Each number is 128 + 24 x the weight over its row's rms, rounded and kept within 0 to 255. Layers, rows and columns count from 0. Numbers have three digits each. The size before them is the row's rms in percent of the matrix's.

# o: layer 7 attention output (transposed), 128x128, rms 0.366, rows 81-127, columns 64-127
# v: layer 7 attention value, 128x128, rms 0.198, rows 82-127, columns 64-127
# gate: layer 7 MLP gate, 320x128, rms 0.227, rows 0-35, columns 64-127
# up: layer 7 MLP up, 320x128, rms 0.224, rows 0-35, columns 64-127
# down: layer 7 MLP down (transposed), 320x128, rms 0.141, rows 0-34, columns 64-127
o81 115:123130134139136143132121116111132131147138178113080089130128197117101102111110131131091155125156121091119110122117134144100196169127106124129164205151122121151083102127114098123108136094125114
v82 092:158080098144153081163143147108133130117121155126139130094094137128092107112102134113128136117154129123156175117147094085099125118167139107134132111118099122103125113081104076192075091119121099
o82 088:162149165119098172158077149149111092140113102129120105140094109121080162121121078146136109145144139138089134116125167105133084098073108122124130126077120124136151123101110098159097110106105167
v83 105:124143118186156131117112121118101106122137119110136079125150120200133116127115124133136188152134155141147128119192116159137119133120171129114158133128127106135143109087171131136129161140083120
o83 108:098086135122142177146158110119106152160120172133140132131138137106078159110132150121136185089113116131140089126158105120124151094116156087142158115098091132116084115120125139156149148145120144
v84 093:169114148097113168097121146094089107097156126147101141141099164139113164133141090118116090119156132106091114108185134145099108185137094096158113145111141130116128154163100141116124102141133131
o84 093:142125154126127101134143117153125112116135133152163163153128145094131148112144120110114137148167112137129168131110103098147127156176143128166117135170149115088101126149157097098105115121090145
v85 112:143116124141120091148103140082134105151118104128152095119092093172120147086120116075127086160140082113120119138140098114111108118172156143139099154140083121094100108169135096127127130133135162
o85 105:105128107133081132092112099124167068134131140120166127069121126107117129103092115131113135135139137086177140065109112111165098127132131130114130147150168123160111132143144144166143145088125102
v86 117:126084119134126128134117162103087083130115110133101128096145116150092111146130088132119128106125111119132109149137136114110136121157117100148102109150129173063109155122152115112129196121165075
o86 117:121117104122152138091111136116138152145134125139143140137091145131104162143102122167111129173158144122150123119092110101134210112103163099141155106062145125127120111131164137088130149168135124
v87 096:134131147083092125121154155133145103144107137119109115122134139148153133112096113126092089137145118118184097096137152118105146104130123102111155146121121160112163168100133119133083153166111119
o87 095:094133159101132154138129139117133144115068134126134155128141159120086186139087139122105080110171146094092095153111140193158121144104127145119118100130141103126126115143106118116136152128105111
v88 107:105114157119099125155111090096114111155153106110181104169114108126114146107127125134148152137177143100147126130117117127157107165145126131162192188124114139141111135132119104100149104159094105
o88 107:122124088139140116140109103183124092089145125079113110152092135100153127150112079137148125135088201121128116117152105127130108149159071109061154156120106140099130118179121108164137102145137136
v89 101:087149145161138108136120155113126112097113120106135137109119138116169165163085163123146143143120152161102147152151126138129115104080140108158117153108109136119073158102123153127173127113115124
o89 089:151111096142113139175133166088149121118157159129115149142156113127142131115116128136132108114080164129090117134166120160134153131144120169140125181136120103168124131096143117117132127120123096
v90 111:135135102116097080120151099124109161133115142098149079123151171133115167138116130147138156154116114069120118134144152082159107140114150159120110154122089140108095125159159148103143117149140104
o90 103:108117126105142151098165145105137117179132175133188110133119105140110110142133144077133130093149132077129130149113164113133141175140124162097087099131163098117127146115179155171149135126152168
v91 095:145128113116120121157108126163136125149150114143111135116141110157122076122101111147153135107161092121126093165111109106094081128134151143103139177164159123159102135116092126116105125124154144
o91 096:125103161069157134173110111184129102109157101160118115129126150152141117109146134093106110114150125148121132170104108116129130103100166082088154162149112118116163115132087114144165144138130122
v92 104:095107117132194112082136170124129142120117097099112139115091140160125150111128087106062119119169144132141147107102113114133141106107166141131092138138120127119130134126103108131111186141113157
o92 105:100141077126124159126120159110150075118120168152096131110124163097170140087121164128151142140165144107119097086094106106132091115129134131101138132115129159168104114113134153135109098100146120
v93 115:123123114190105117116110133119111129161135152110151164138138106140105115177120143105126090106124121168094090136115143168169101182114114114162131167137153110129150165102134123083150129085091102
o93 112:120120123130149142132121102113169097149178161117146125108166119102146124116187141138135153116102093161101092140138165103117143123100114114172115125130168098113114136179126139135135129115170135
v94 097:114130151120125133149159119138131117139113133147153153114167125120123106107131063126184114168145132153106167170131123148172117138158155120090203122153102124113124126140114123098109091100112136
o94 099:144103148106140106148092100115111137116142126109134167095144149130127121123159128094178167089106122154134147125166158173137130109138129120076153124091110118157145157133139106147162114133096092
v95 111:133126150087097106152103125122103132115128136116143138118092082126139177100122151158110137100077088117145147111136164114130142094116168131114161132168172162158144132093166139110121127066089094
o95 109:123133118105115164140111096138164159150096137097149116141125121145142127146160135156145091154150125131088139114150125135116169180111093092163150150148070156121161134107138145143138154097130163
v96 099:149106138124170104146129167163128136153145120150148175161137110100106105158098126154139126173109132131119178122093123132133106091130117129096109137148115183160083180154112106135122146161175154
o96 094:142117113119181124139132108162161165064163146135130136142123095146127138136154099069175115099106104130142126131135141113110069078146133154116078157148149103160140105139113154102127118125130138
v97 103:128137156114108149127078136123137140093120114130135111128143169106137115160130087117122133167054135135166139124089123156124120159096126113117138109138118104131152176133110131086126086130155087
o97 102:128103157149136062099129101154079130132112125133152119126131087069090111127165097097139144080122093148121136105107123136118111121153153114100116120148126091129133126108167089100107141150155123
v98 112:189149119124121122181132082070121115142138135142130113134125134137108111126153116085161147095149135142155148106174112140173101122176150161107147136113128176148190108150109122153140132075175137
o98 109:144135106133154145125146110138139177063123077111138162103106109141101100137174153113105146158125122118135120103136141136118083126163130061134114135100147109090171101108131122153131129120139140
v99 114:158141144133145109156145133161119145162108136114187129171089131119105140108112133098094072171128095123140144158131106176168095141138090116104089111125095149093105119140120131164155148124115128
o99 105:091170186108148144116127097105100101160152147108110126090085068119134152142077091113146128096135118066176124117123172133160136127171105138117139119143113166141092140150159096114142100114137129
v100 096:145158157137169120111167129169122159119151163123152100191093094127189094104110162155113173095146086133116114125111148129125102081130126128107137134184096180147103107124118128117130154136101125
o100 099:111146138066140160127106138094121130099154169110138118187106119171127159122095107118153090129151119155132118120130136154109137121093116141111165153117105142148121127129116097116105163127147159
v101 101:137093090124161138114134148125159090160078118144095101151172139132105075147110092109130132140162133179105138154164155097148154151109107128106129103118091108136109147153178140119126144149140118
o101 097:103093116116115135109109142141121104131089146167109150081147136175100118119140162102162138128098146117147144161116121121067142120151139136132133114105144123140155095147088170108138114164154118
v102 104:127149119093137094114080146117117085101136116130147151082160106118136106092137115156149137124135156103133151167142105122123167140123071061098109154111151148161111126103108133091104103113152154
o102 099:126094118101092123168119092147139150106144125130121149115109147102081146128094089115136164157112126158142144129105134137122134125152182109164158192107112090150169138115103137125143124122150151
v103 111:146167103107141109116124116088124141115138119138132153066099107093128153082146142125139157152115130126075113119120118124137164148119116170069119132109153099149145180089141160108144162100116139
o103 108:100139150118135111119153165123140094139150165132153138135113166140113165131157174150165116131145092147119147102131132136150130148153106146154138200143193158092132185127105168138137152138129142
v104 100:119138079131120141100117146139125111098128090132134152122098162104168112151159118146107155115145164140136120153128063098139106100135130130130112125093129161101168162079138116098100097134131179
o104 099:121107121122089121141107093131124130097146113138107144153107151123151141177122135152097130109136095127102116126102100138144141114151114103128147058129170118139116149105104161157101132176130159
v105 095:122129063090170122130112132149113140110061135144154114091099142132145128144074161138118106150154119159139119097137149141075098120115120147133165136107174154122140129139150113167079154144107152
o105 099:124124089114129141137170124112139140158096120111118125125150104148121151145095153093171112120177112091053150156086149098120127135116119108102118131139103140171147124109160150163094147139102147
v106 116:115115138149133111146138151161132150107103115113111149108082123168124123121098130115099141147188142153119120164115126122105146120150132094135099143172151120116139106117107127177131090077140144
o106 111:144129125118105145161107125094146120155165111121086118114116147115101159093134133105122120124117141147157156119089111105137121076075146115111132179095150133091118103166154145126093133122132127
v107 113:107157126118123129083112071087105120101156124129145143109103161125123093139124154138134104141123121092121121109116123132103116140145125167126078152120133143095110132160129170119161141095149125
o107 111:100143083155129139082135130139120107142147161125176128098126163128098118116113150144079137112155060101121165116130135123157119107145101123128060146122148110140129137153142130108105108170154132
v108 121:127163176176127170102145109140148093118144120136147133157092107148094123095100121156148118120165128185126153118168127145167127135123131094127102131146121112172079144165110075093139135151169119
o108 111:131059096097117181149107076127137122111180142108118140147112118144114116113148098129148125128103165122105121120149117110104150123157108136075111112185148108112124100111122090092140146141131094
v109 108:128105121145073164137131092159106102148128153102157107118127114166118148147143125147136094122150124099164128160134125117134117167136106082104126135112096128130114134141122151098129132097107115
o109 102:113094134113085104095131123122118147134115114170139143165129126119123095154132141167140126140151139134114122130123123120098198128139103099093139139157131122121131141146115105107157125144179118
v110 108:154103109124159101098122145140163132175129147133092140077133146114190103171142112098125148149135117133126148162106168127137145121112121099083122136144133145123153105130137121145154130152138150
o110 101:119124172131142117110165151135109137120072163160159125103131159099128114135134095118096129099145103151151137185111120170137120138110153131146136154092107138114125152122150173158108126115119096
v111 097:118156132127169159109146133137136113094204130143126174103165146108142118185158102155139092137156137138163165102113124151105078125133107138132158136116085120167131127113108132149143131114115137
o111 098:120107130137142066115119129131125129037155116111117131115123133124130122113151083146145117090154141119083139156105113145147119106170178123147121137113131167127145106132109077140104070113157113
v112 107:114125104180176101128154120173119113153124096123125104127145107160120100079107132115127146135093102156116118123112120134145134125137163150089148147117116111163185130103186136131159170155085136
o112 109:116116119148136160142127158121137118124083178108140117084186127104141088094129130089160106149155178122153138098175129128117128118134099112143170121116095147149154113147101128146150134122136133
v113 106:135135156170114129157105110106159086144130126144143157143150117122147153135151121137163171094151122122135132119126161133119107159138135122113119095149106111074109136117114121142082134132127142
o113 102:152139122131159124137137122158151174140146137127103099117124142149125133129108070160192118149134130161130129099135108089135180166113169116142097083119159132138121156122099087111140152089162099
v114 100:111142133115147144145184101087152144136143169158116112137116096157154151132126114088101122128127069139140141106177122175164093135122136105114101121154103146155135151138130130133133113150142130
o114 100:120084100153150171098142098137147126126119110125135151151147148122175112096138119104159152166150142101145096083150140134125117111156159142097137125159116134092111132123098120127090167100107094
v115 098:170135107123134083153103100153140127128138148157135170125114150113139102125109119165148147128144104169097176125118141155157164122111114104115161147152116169129124111190095157151145132123106076
o115 096:130093144122170137100123101104070146157174117115101129154139125120136128104114080145146131144102144127138140139136148135065113163111101133164126166125116090079115151080144165104129140115119139
v116 102:121175117113122137126145129129090187074171134120087169136139175089168133141135145083115118095140100136121142106137114099133131112131115162098127128150143146074120149115132107121110128115137157
o116 102:166126113155126118102150102125187168137147088131128108123096155132122151142120150102136105164112116125096142130090156143127076141167127126139140121109104125151107112141132126125142153105128102
v117 107:138120161128127098136155106105158089113128140127140151117131123143153150160091172138114143124116146093107136116158120142136119113139146156167088120107108177083143116133153134149157101130084139
o117 105:116149138139157110110137090137135113110114162134120118124150121114149166112078125127079080133132102112151165100107140127174121141147057117122118102140143122097152162146129104151100090132125175
v118 108:143129064142142129140168130176138110170166137107110140078130116149116117156146100116116127104143120159152070174119156124090084133097145112104121102156136127121140140128149150122150115105100146
o118 099:145155125081159146148099148128143118122126146158165134099113132136144091127166147148148124111118126134112143179136154078137163122125169150177127084100098113147101160147129135151120140112134139
v119 120:077126130164135084171132130147098146159092131116109142131157121120103164155163129155165091159078111148133074201135125113143154147091118122129145136119147131153083131126131148126128145114122129
o119 115:149127108128147139137133180121115141120114100129134104142142096077160101132124170124187100100112144154122143135138123153113140180144155128144172197108136112120114130152126145160124114131120086
v120 091:147083147165096117113171108159123135157122128142138106144170122148132116114128133094103155128149137156136178095160111164096160097113150119164125134087169112140088184155191148125129108144140138
o120 091:125104106122158143104140161100144166109113157122065127132177136127115127137115176081139145159127146110109084160176162110139101100106124144144135117132112128125173151146121101109159135136128098
v121 092:124163141124139148105150114160136119090124088142136148151090128134125109083126144153119101138086126137131093141155139166158147127120143140107129100121133103128151110097099134123099133140106126
o121 091:118140082101101144122126119105143105168113106133122113131118160133100142124113115137136183063120121133150124104122133189139111131141151127086154062164138118145154147149144148111136142150123169
v122 108:153156113086127128148093129148151182144114105116087144169119121096143139124099113117086131097137116126160121081087122063100103148216125110124122147132134157118126100132134097163125146151138133
o122 104:159151148121146153078104118136142135103112115091108112119123161142153165129128101111076096107141153074130155120059146169096086124117148108124144161150112111133098115129099108141146151128137168
v123 110:121154098149115097121101180122138145160148104134127157125148150126115106149142100101155099124161117121090116154156152148124130124152131135071120136060131117146103135154117125147126182110123123
o123 108:104147143138138135102143119137119131153149146125137162067118164116136126176162148109110153092137098125173139169127147168154151140115153120167094100160113148138104140086133129157131081142107095
v124 104:152114169129095136108109143124117123169115143099118158127119112173129129126161123150142155152139127126162124117112149155130100143155171103148123118154139099087172108126135113113116094137054136
o124 099:118156162114103169135105096121134127121103119149111146142143170159113127117156093163132101110165101112119123126168117109114132116121159114134115118140095091097107152127139124111164145084120123
v125 103:096137131144152157136127127142120119106116128085145095201113130108135131141134116123102141127076099133156134105112152136121154092108179113158102106163138153123167143136101144117151109119124148
o125 100:129100116125087162157092149128119129160135131114053091165149142126134109133115142130116125181137125138117123113113075134116108161166130095134164045130088112136148124106128126142122132084177132
v126 104:131109181156131140125125092145089129119120151067159127087089131104155114121104132155116133145145094138140199179148175135133109147147117142129156143133129147149145107132138143159136146131085146
o126 103:152138158103148130106161114132129125137111181101170145141097144125154112117130113128139168127141210110110106089138092122168134102150098120152125156089112139116130171157107129132142132102148136
v127 103:132149154143113107122119139091152172123155137156134131107152111158161109129140123133096189160108119115111138138119075100104121112162124111144128116135148167113148116154135091117074117103123115
o127 098:153141118099133134103157090179152127143140125099090139120133118128094119118111116104116108160137143134101118095156124137129134101128090152134157095146103130107114129076133162126055130102071100
gate0 098:094169180093133122161102141164126090145143113113123146155099119106102125162134114115091125089119115115087144172125154127132078134129128112143101183145120146114118119116102141171134121168126106
up0 094:185112136145139099117095138100124153137073157153114103111142095139130149150107162195128115151125140100099166134088132140114172124174132160162118136116139130109140122164158168111117071118143159
down0 098:129128116139157150134158114103129100086113108167096109106108110113121131100129140131151114125135144104122170124090135133126137128125153128141110178089074127091138121162143089113142132143117131
gate1 095:174153184107126113114114153157130086145135087121132124117077098121141105176103108140150153094107103133089087127161175098098120139110170139126107147131151153132132141119122119129108126129156147
up1 094:124116139111112108175111119145124133144123107106149123108122108099138090090157143124130145123086153111141113146188094101146158161121163120173120115076107125093161134196119109145130144127141135
down1 097:118105084149125120120159158142134155121125143113075110131123134121129122137122118140079127113142141116118169138140158104100125126183133103146159119123097164125140101081122142134137154123109133
gate2 095:134140117138126132145103142129131101111114106144153163106148161088117085139167112132129143135067129110126090127136137138096117102148127151162117109133089087139141151160157121110091135145169131
up2 102:137143136129121132157132142168137082147166107191115156155141159088124141135108149120166096112151159125076102145135096107096135084156143128126167142118136120108131177141171129138077147131124113
down2 100:084134169097131140137169150116140128124106114133130155138124147164134125131172114127130124159126150112165130123122101062132145127110114081120131128146111129154106120109119114150145089131110147
gate3 093:129123145116129108112114128110122143114130152114085120150113091129131130141145134150133136173129136134102155100114112136131129132177109126137133115147136081140117165131110146096083098192142151
up3 094:135120087113118074119098130150161157092151113145107118088136125138081115128108158142095112112111170123177117075101147142094147126145100104120144148147110096094144167115176131172090137131109125
down3 101:132151105127105121120128120136111111127110124147113119127134084190128169122111091112146115117120126151156085119113118093123106132151146167127140131127149162145105177129150083096111156146108098
gate4 109:099167127124151111139108165082122135123126133132137140140119127126177122099119168106137173137138123125085115136133102133127137168127151154098109118147114162100143118135115143156112172189183148
up4 103:123152139114098130106156147159149150111152151144192156160153142112117098149129121099123134095098135145153134180141090102136128142109163125138133167084138105126116078133126087098144101157100102
down4 101:087118131152068160135167124151092110145124129143087148175133109116100068126102106164125152125098136127110143138120106156081108136140128133162111150122159136113153127092118121137152140164115088
gate5 092:169144132110115124144136100128112124181141095152117080123139122113144118139110106156159135164142128146117146109102149123157083083125160129116150104146157160127101106108127141094156167092129164
up5 094:153127168133134116093174104172103117127098078135110132147131129143122102124097151104138177095161087135126099162149135108160073138115125110099120104112121142154115121142118123179129139168117145
down5 091:108144093104131121117128135128090159138129152130122098129096095167178077097173143129142124153165123087118135117111146117126122155121171094151127107088160139137148145106111143118121119150118129
gate6 097:092138170159143104085120141119143156142141117135157187109110155139138089109135107155121129142092157143171135116115149144139132131127172175119112186139154152098136096077186151081104113119165141
up6 100:163108139102133127121112166162113109124111092119173156096152139166144119099128138110146111141102160114149143140079157177096141115180158148118139111110112108083125110110140149116105133097130129
down6 100:097123118146174135122141132143134145077107127139145118108140128123132101102101137163119162131088136123105137116117089109108126136155108125123150101128122099150150085131154103169129117099137140
gate7 101:118137108092122158144131100110095113107167121146146131117144103122166151123106158128168101156114147153184131166147125123096137140096179089101124095121125120188143159130093112123095137162149113
up7 102:137147158123114099123119134087154120083131158142074119111118153141177099148129117125110149126114147140108169150113137130103104152108112066174141153167126114122143106169113112119186138112133092
down7 099:170096112161118106124119115160124152160165140164145143161086151108089141127105116128116118166156096132119114092120192176132109146124092164121135102123097165099111199136144162098108148108096133
gate8 097:109113157124114154173120125107130174156134120128126144103142086137119099109141156123101098117140146122129124164087152119151104098170111105126137134106126112113153177089145136122145164140125163
up8 100:141094166165099132140138139118167100104179113124144140098112143115094073125148156166163092150126145125153110116116117129096120135147078140130119123123133111097112081092127141143155091135126102
down8 100:143120053146121166149098083167164129152128166161101100101186123116112128150128119114113138145139137136134079149134155138110134147139151137121116104130140150103133166159165115107167117148153123
gate9 102:111131178141133131130128163074091111125126147132136134104136119171129113190161105138101111151104158101132113105140091135130123086103132140127115087125136115102106147148120088101142129130094138
up9 106:141119123111149133143140096113132105132078119127113119120138110141119119094144151097119114113101102153124137104173096177088144161102112150164096115105095158154091102093149098165136169116130112
down9 098:161128201133131172102121145145111133107147162100114130100140121115126184139094154101173119134085125150104149138112149090093138103146115123132100198097130121128149106139088116117126112139106116
gate10 092:160163153148175091124120129124121133154125124134121178111087100157132098117113159100091144125122095143131127142105117192169164086142096153120121146142111150091145114154109141136120147121172122
up10 096:168107100128137147151103095145151151103122136128134109150146136111127115129147147121134170115121101139135125163175147171115162157208109132076149139092081126103120080155106108152114156089169117
down10 094:100123147147118100144132094134111123136131118126150158109137104151175187124162133120101119125113129117148112124157150127142166131121121138096137108127172165128153108076162091100122131115151153
gate11 107:110126140142108103099122152124122113122115132116102151087111126110135084140123145131099143133149126099100119158140111186142091098138094100143104108136110122116092105117146127138122113116125131
up11 095:160163134146178149129147116127072101116069124116131118103127151119093168138129130113141195129141108153138153120189108150131162126128115117135128121133153114119103114097145116129146142089095134
down11 102:156114132142138123079156122137114091131127125153132113116110109118115095171165115125128154177172127109153113163147082131119095153164128125187104127134162110129138130119140109098111137118166088
gate12 097:143162144141103103126183091160134138164120107146136098131129083101138163135147099132141139120080104128112130121132135147118130130145128157154134152107152103101129140119116104138140108177091101
up12 104:137175098084122171134152113116139106106134124115131135149104127101091125148131073142153168100104117143143141172150114130122175094145096142131137131140118117127125098128084144141138116129103201
down12 098:149134149103144129170141161099130083098112084127147130141105111143092144114132135102128103131153145163107124149122133111174116134173166123117111152116115184124135123104076095122147128155143093
gate13 091:101114124098072153130119123113168088106149112126107172129150199154135081123107090134109133115166146130127103125102126140117150149136106100178119139162111098149086127115123107109113122120123107
up13 101:128115126123126166134099117122111133126177131123087118153118193099142171106102134135094107158163114163106138149150101137113165124100110149135128131129166126121091096149152132136074157112081094
down13 099:097169134134152135098131124153131172131116133117126150107131093117141162171135119114139148123097126149144137149140149123193135098170156160130127102147105121120153145114103123110146131155164157
gate14 100:099117122183119105117145154121093111127125145123094130146108104117099119104170151115152129172160159140109146158110129137143141092138099124102120113143137099164080148107085118145166105145149103
up14 106:116127131121121122140096122148135128127096111146129127126129101176178127113112183128065157131106115123121113132134147140102165129109121111087107123113145153110126130141119136105165095097134151
down14 105:104120147157138119117151162131139108097094109109151121159145104170137153102121132114098084142123142118097138164101117154152134104151096130143155150165130107148111132146129150107135156129131089
gate15 089:121196116116111131110097162197147105157109122143131131104116137137105136165113152112141153135120172137122118133104150124088126133111133080135121134113118113115197114137109132126127142140106114
up15 090:143105145166102172113139109082105137114168115096113115117124101125110128115123113177123155091112148164129135155136125148135137142116142131114145159097056078149139098084144107149142136102102155
down15 090:134145121134141099100094115169171110108073142156133150124105089174175167157117173122128124161114156090132104115089150119136139106108125128127138166167124155134162137191103092110106121126111137
gate16 094:096166138116145141182113175147093108100199096167134122154125145157128147144139145101128188107152127145159150150145172118102124157124098130122182141081074111105157163141112129112137131117143107
up16 096:074163150181126148096139143144114147120091123121119141132124146143163169121122135091147134132152115144134141111146112128157134093109141140119124056117097099160126132143118148119121178122182103
down16 095:162114149184132181131077149157134116116128140114140119156131153128121132124169130158145164127129125131126154138112108154147092159118087133129104204090153106099136121100150119107119144148107109
gate17 100:149107139073094088157151125134152135108143114161117121136139141101129080120164124154089076106137140146103126102136103148128138133124131167118153159099131113117087093125167135147120141094085124
up17 106:099126155135098089109093159124126116149113072143184113145176124138142130144122128151132143163096142150148105145119105116118113158132116117109143148136106114137136147151126131177150112172127164
down17 104:115124117158142140114086146114157123138137163163096125088117150132157124145102157115151140109114109112134169106112142155162131119135105122122106047155140116115167105103106113097084144136116110
gate18 115:138142145176136083125131128110123112079165152103136142110133133125098136188103123122085133090127141120111148146129150119110137111154125137126152165165102152139123142113177102175178157109127153
up18 117:129133145091158115148126108105104130136092075115110123149113102133153112075166113127146136166098082137153134093126141148160111116111113142106084090105184138145132127123126127129123097132149130
down18 112:117142138091162085139109142082130147155107134152110124160106132108157116131101137106190112144114128102131161086144101132159141139159108118171090086127132144132132146131132110130106154112111109
gate19 092:073174094107140113122122089138130126105120091138103118145126158109133160125151116122156128096143149087164105111127114148103114126113140112092103136115118157145124142119101137119077112133119072
up19 089:123110154088125113145160141119116089124156111102140151129131151153153069097101148092152147118127116160150129123098108101099127114125125150146135107170124126087108131099132125155131100161145132
down19 101:122151141138110133078152138141100101098161128137137112135139122137162151144098126137138122127119122096065122132118162127127101103096110131131158149157163123116155134131134152128165151163146152
gate20 092:130084121127106116131139088139068121116113108126107133157108091143143140137131108134098165166114150166110088135147124117112121165147108164134125140117111126182134155140161137123076081144132157
up20 096:101148128085150096124125165116143104111148115138132147163110121188112131153175133119118110140101125125155105095145086081121150143132142100117147116127153073149090110119148133127100104117179121
down20 094:101147110151111155150139141092100158151132146102115134119131125192138120148091125090146171130107146137126154115111136118077109132094093107089131103149070123102134123103116096134147122113123153
gate21 097:133143171124113134085101099083137125133088150180114147079147100160148126119130105120160163165181139128143106131079113113115128139146107077109115140148116140099131131118117122145161154113144100
up21 092:131135127110097123140131114104081129159148119161105110151105133109142118142123161125112111131118087147081129115111166137129140101109101125104132142162112120154108126161136157140145118144153142
down21 096:162143110113141138157145109157141161070156126098150123113138152143134131149090142115103144170116141167107140145130090132128122129159136113127123128147151139189136142102120112124166104138129118
gate22 102:129114133138154136126099163152130130121131149115120145157188126043152123129112168110107094132139161075120142136132136146137149178183120155086138121078124163129111125077130106148099149118168113
up22 111:120184127122130129124109121112073143137171136166170124140100119147165116106149119111154134085121127101152147108126110133099182135137141184087125148164108156116145115128134104145095166149141155
down22 095:165125089163128156082148091140107096132161085138132107143101100119103098123156100112150115144123131102112096098133119140151148109193125188133108099124129114116163114152135127145140139129153135
gate23 089:179123143133129136144162166158120111144125157131124126171139140101126138142127085096132124164125094093112116097136142121143132108137149177192136074148162146095120127168120119114107129155121143
up23 087:146113118120124135165109081123153102143189137093145114170144137138147170093103124111116144115119083096102118111121119133160119131130141150135145110139193161116118170159113101137131146109164123
down23 097:121141107117163101152128158120164125095122166125097142116148146111130113124150153119117122114155152136117184137145137109110125138123084091108123063128145106156138106091116129120118098099130104
gate24 086:111144135122130122129142131115115119119129143127111092174103150143103116134153160131114131161132153107138094152137164124094139163119129119158140137128126129160095135093125120116088086156083108
up24 094:108103136121129100124125132116136102112109165068100135118148168147121121128125136084141134083175120118159162174109114119157096169119132124096102090125088092110140098125123102123119131105113120
down24 095:156092122132113159125124160144149141143120125081147167102098122144111107148120165144102095134134158122119108179132155115137126153075143108133169089095131137117124126167130112124149145139170083
gate25 087:119131168154082120155128158090144065152088136110160139131103153138119101164098089122118116126150141152117130166138097125161087113110137139191125102142105119110130139125172068143113138155131116
up25 087:105151160135121140103168190139150133119134178138108117121145144125138127147138117134115138136135151182131185140145075140139099117154172138150170153156148121141115193157136098132108162109156110
down25 089:138144136126103124113135185153097117104114084128148144117154113133119078094084140135100115144136106122110109101146124110164167133132124078135096112116102122102113131143155144094130144116186156
gate26 094:105144128136174141093145114130139072112157110139120118128126155133132183113167090115118102118177155127086178109130120147155078142149142116151159189132070110117130095083122146148160152145137108
up26 098:151138159139122155136101150110144123140127111115143155095101112136098116102116137127135157124181114118111179060121156131136142160145095133164125096130121129125143129156134116155088093196117132
down26 101:128149096122162182128125157091162109128124113124146151069090116142114131107152104139113153127133162138106123110136097135107158128102124112123125096135106152105126127092103121100167124138174101
gate27 113:075139115128125173181124084073108177070170131150144129101115113134143129122153127158072107135142121120126150109146095109092128137104114079097123101105126140158082134147113147139071131154139099
up27 101:113089119125164153139123123153150141110108120113144149120115118175092092122136179172155160143114132113139123119127132152139124144127116105166115126103161190151116111085155070140095119142152113
down27 106:112124177180169154108107111154147117070156121146103111125135116124118117128125171176096095140124120116091141118146092122153145150080121137167117145118125114164140119120131130104150110162114130
gate28 097:120117130138160136139116123124160136129127159139153126133193171104115158116130131083145107100132141128166168138132138134133172116130151190146120132130139169123116100135156148143165158143125157
up28 094:138143128149080164122160129107139076142111110124136118197119112100115143131159120144125121130134117157169120116117128140072127094104124111129170124097106125115149136116209144103139100100150104
down28 090:151082120123126128116122208155131112101082132167126118171098102163148150123147127126095093119136132134156158149130115117105158161145102107135128179083137154108143100157140132130135126129125128
gate29 105:097123126144092126096122090087123150131137135158129099083149133110135108105152116124150169139122196120148107107112100123095141125099156123131096181166117158134118118124173134125099106108145096
up29 096:112126135110136121138145176184109202174103107149097145158121094119102130099108118171117132130135087133129151137139138185146110125148136091164171134148110124113134153136084131144150132090156121
down29 096:116167103109105139142121144152092155097102141139105146129137129144124054106090126126151118158127132150143133111076116126116124135139117093139097099097166083121144166098103120117132132118151147
gate30 105:143139121121136132142072138124086121110120134121080144078112123089122154075126121148127083156061121157130109122139119124115164109101142133102102100137134122176149167120101159140122115129155113
up30 100:130128130148116097125131185138117150125149118132135134145156108103153170092093117099087128124112101155121133165135121155126098148075115168135161169132164160078171116129153120113153110156148114
down30 100:120134117141156132129156154145098138100118144114151102129180121138118163133123141150118142150124128108187161120113131088169095137141109122123101227141154143107133089123160158162144111092096182
gate31 095:146155147160181133088155121130120145135117087127099117082112086128129127123104136122166118147117153172136146111135123155136142095106136106155112141133107142178175152113120127147169158146182132
up31 105:118166134096095099104185120138174127135147173129078123117109136119156109170121182149115138137136169144122173131135152120114126192141091110146130127112148112103145079086180120139071115154123156
down31 098:104114124105119123122143134117114142100144187111086125144140143126132206109123168176114109149160126171132150131152182163092110136145092107112135149164098117129117117154161144119151120149142112
gate32 097:142134132132121155107112106149127111118142120143146137072104138112076135181120157111129128121100178110120118120181143167137120156158086146118126204111127089128126146141129144195127121124128122
up32 099:147132124128138111113150140112102126178109101132128084191139106131129184148158126135124094133106108116084098164133121127148132150160134099158139155138096131187146103126145093141131131092112146
down32 102:148130113122090131138115127083140175118105141146144117129151145112124116171183096089104146174128132124129103163161092094122104085101135091135173119092116112121167106137103120114131108155103153
gate33 111:143136123171137107168084127128093131131098117113137101136078156133129083153145133148141082179156086118136081139131130134178111159119145128132130160090118153113127144120149128140139167124090132
up33 113:118146120131136067103113152110145132128070107162134113127119159121160134145132169112119117138131154136097137169136147139140156136125121149091149093083141153088086101181128128131102150159141125
down33 113:135175136115090107164108082119127129111118158115138132115110132137129045112135082212164168181135123128102084165149163151121104151108164115138159145103161129139140115130116139137111124117124138
gate34 105:129126136129153102163138114150091149160138136108101142125115125143130093119113116150135095115174120084143109094180192140142107134142089106103118065116102146150167146153079099141128176127151182
up34 098:123107113167129146094144166165129170138098117102113183118148174147100125158094135111140126141135166147107132147069145079121103115088161145166104148177134113120108139105128103110112066130128152
down34 094:141145162121130141087106140100127105121103094109121114175147102132147167161124159093160152113116142155114140156109146123116137142104147123134097174134118118156098148075087180116177103120116103
gate35 091:150129138086158128089102119063132138098076122169100144127082142146146135123144140146139139175102104122139148122178102136121111157154165125131106163133131160156118147131144121121126169170129164
up35 095:126102116163129094118103111091161129126132146140156147135138064115114135166133186156119144125139125157129129072119147144121125128142127128104116164144113147129126174143142155139114109135180124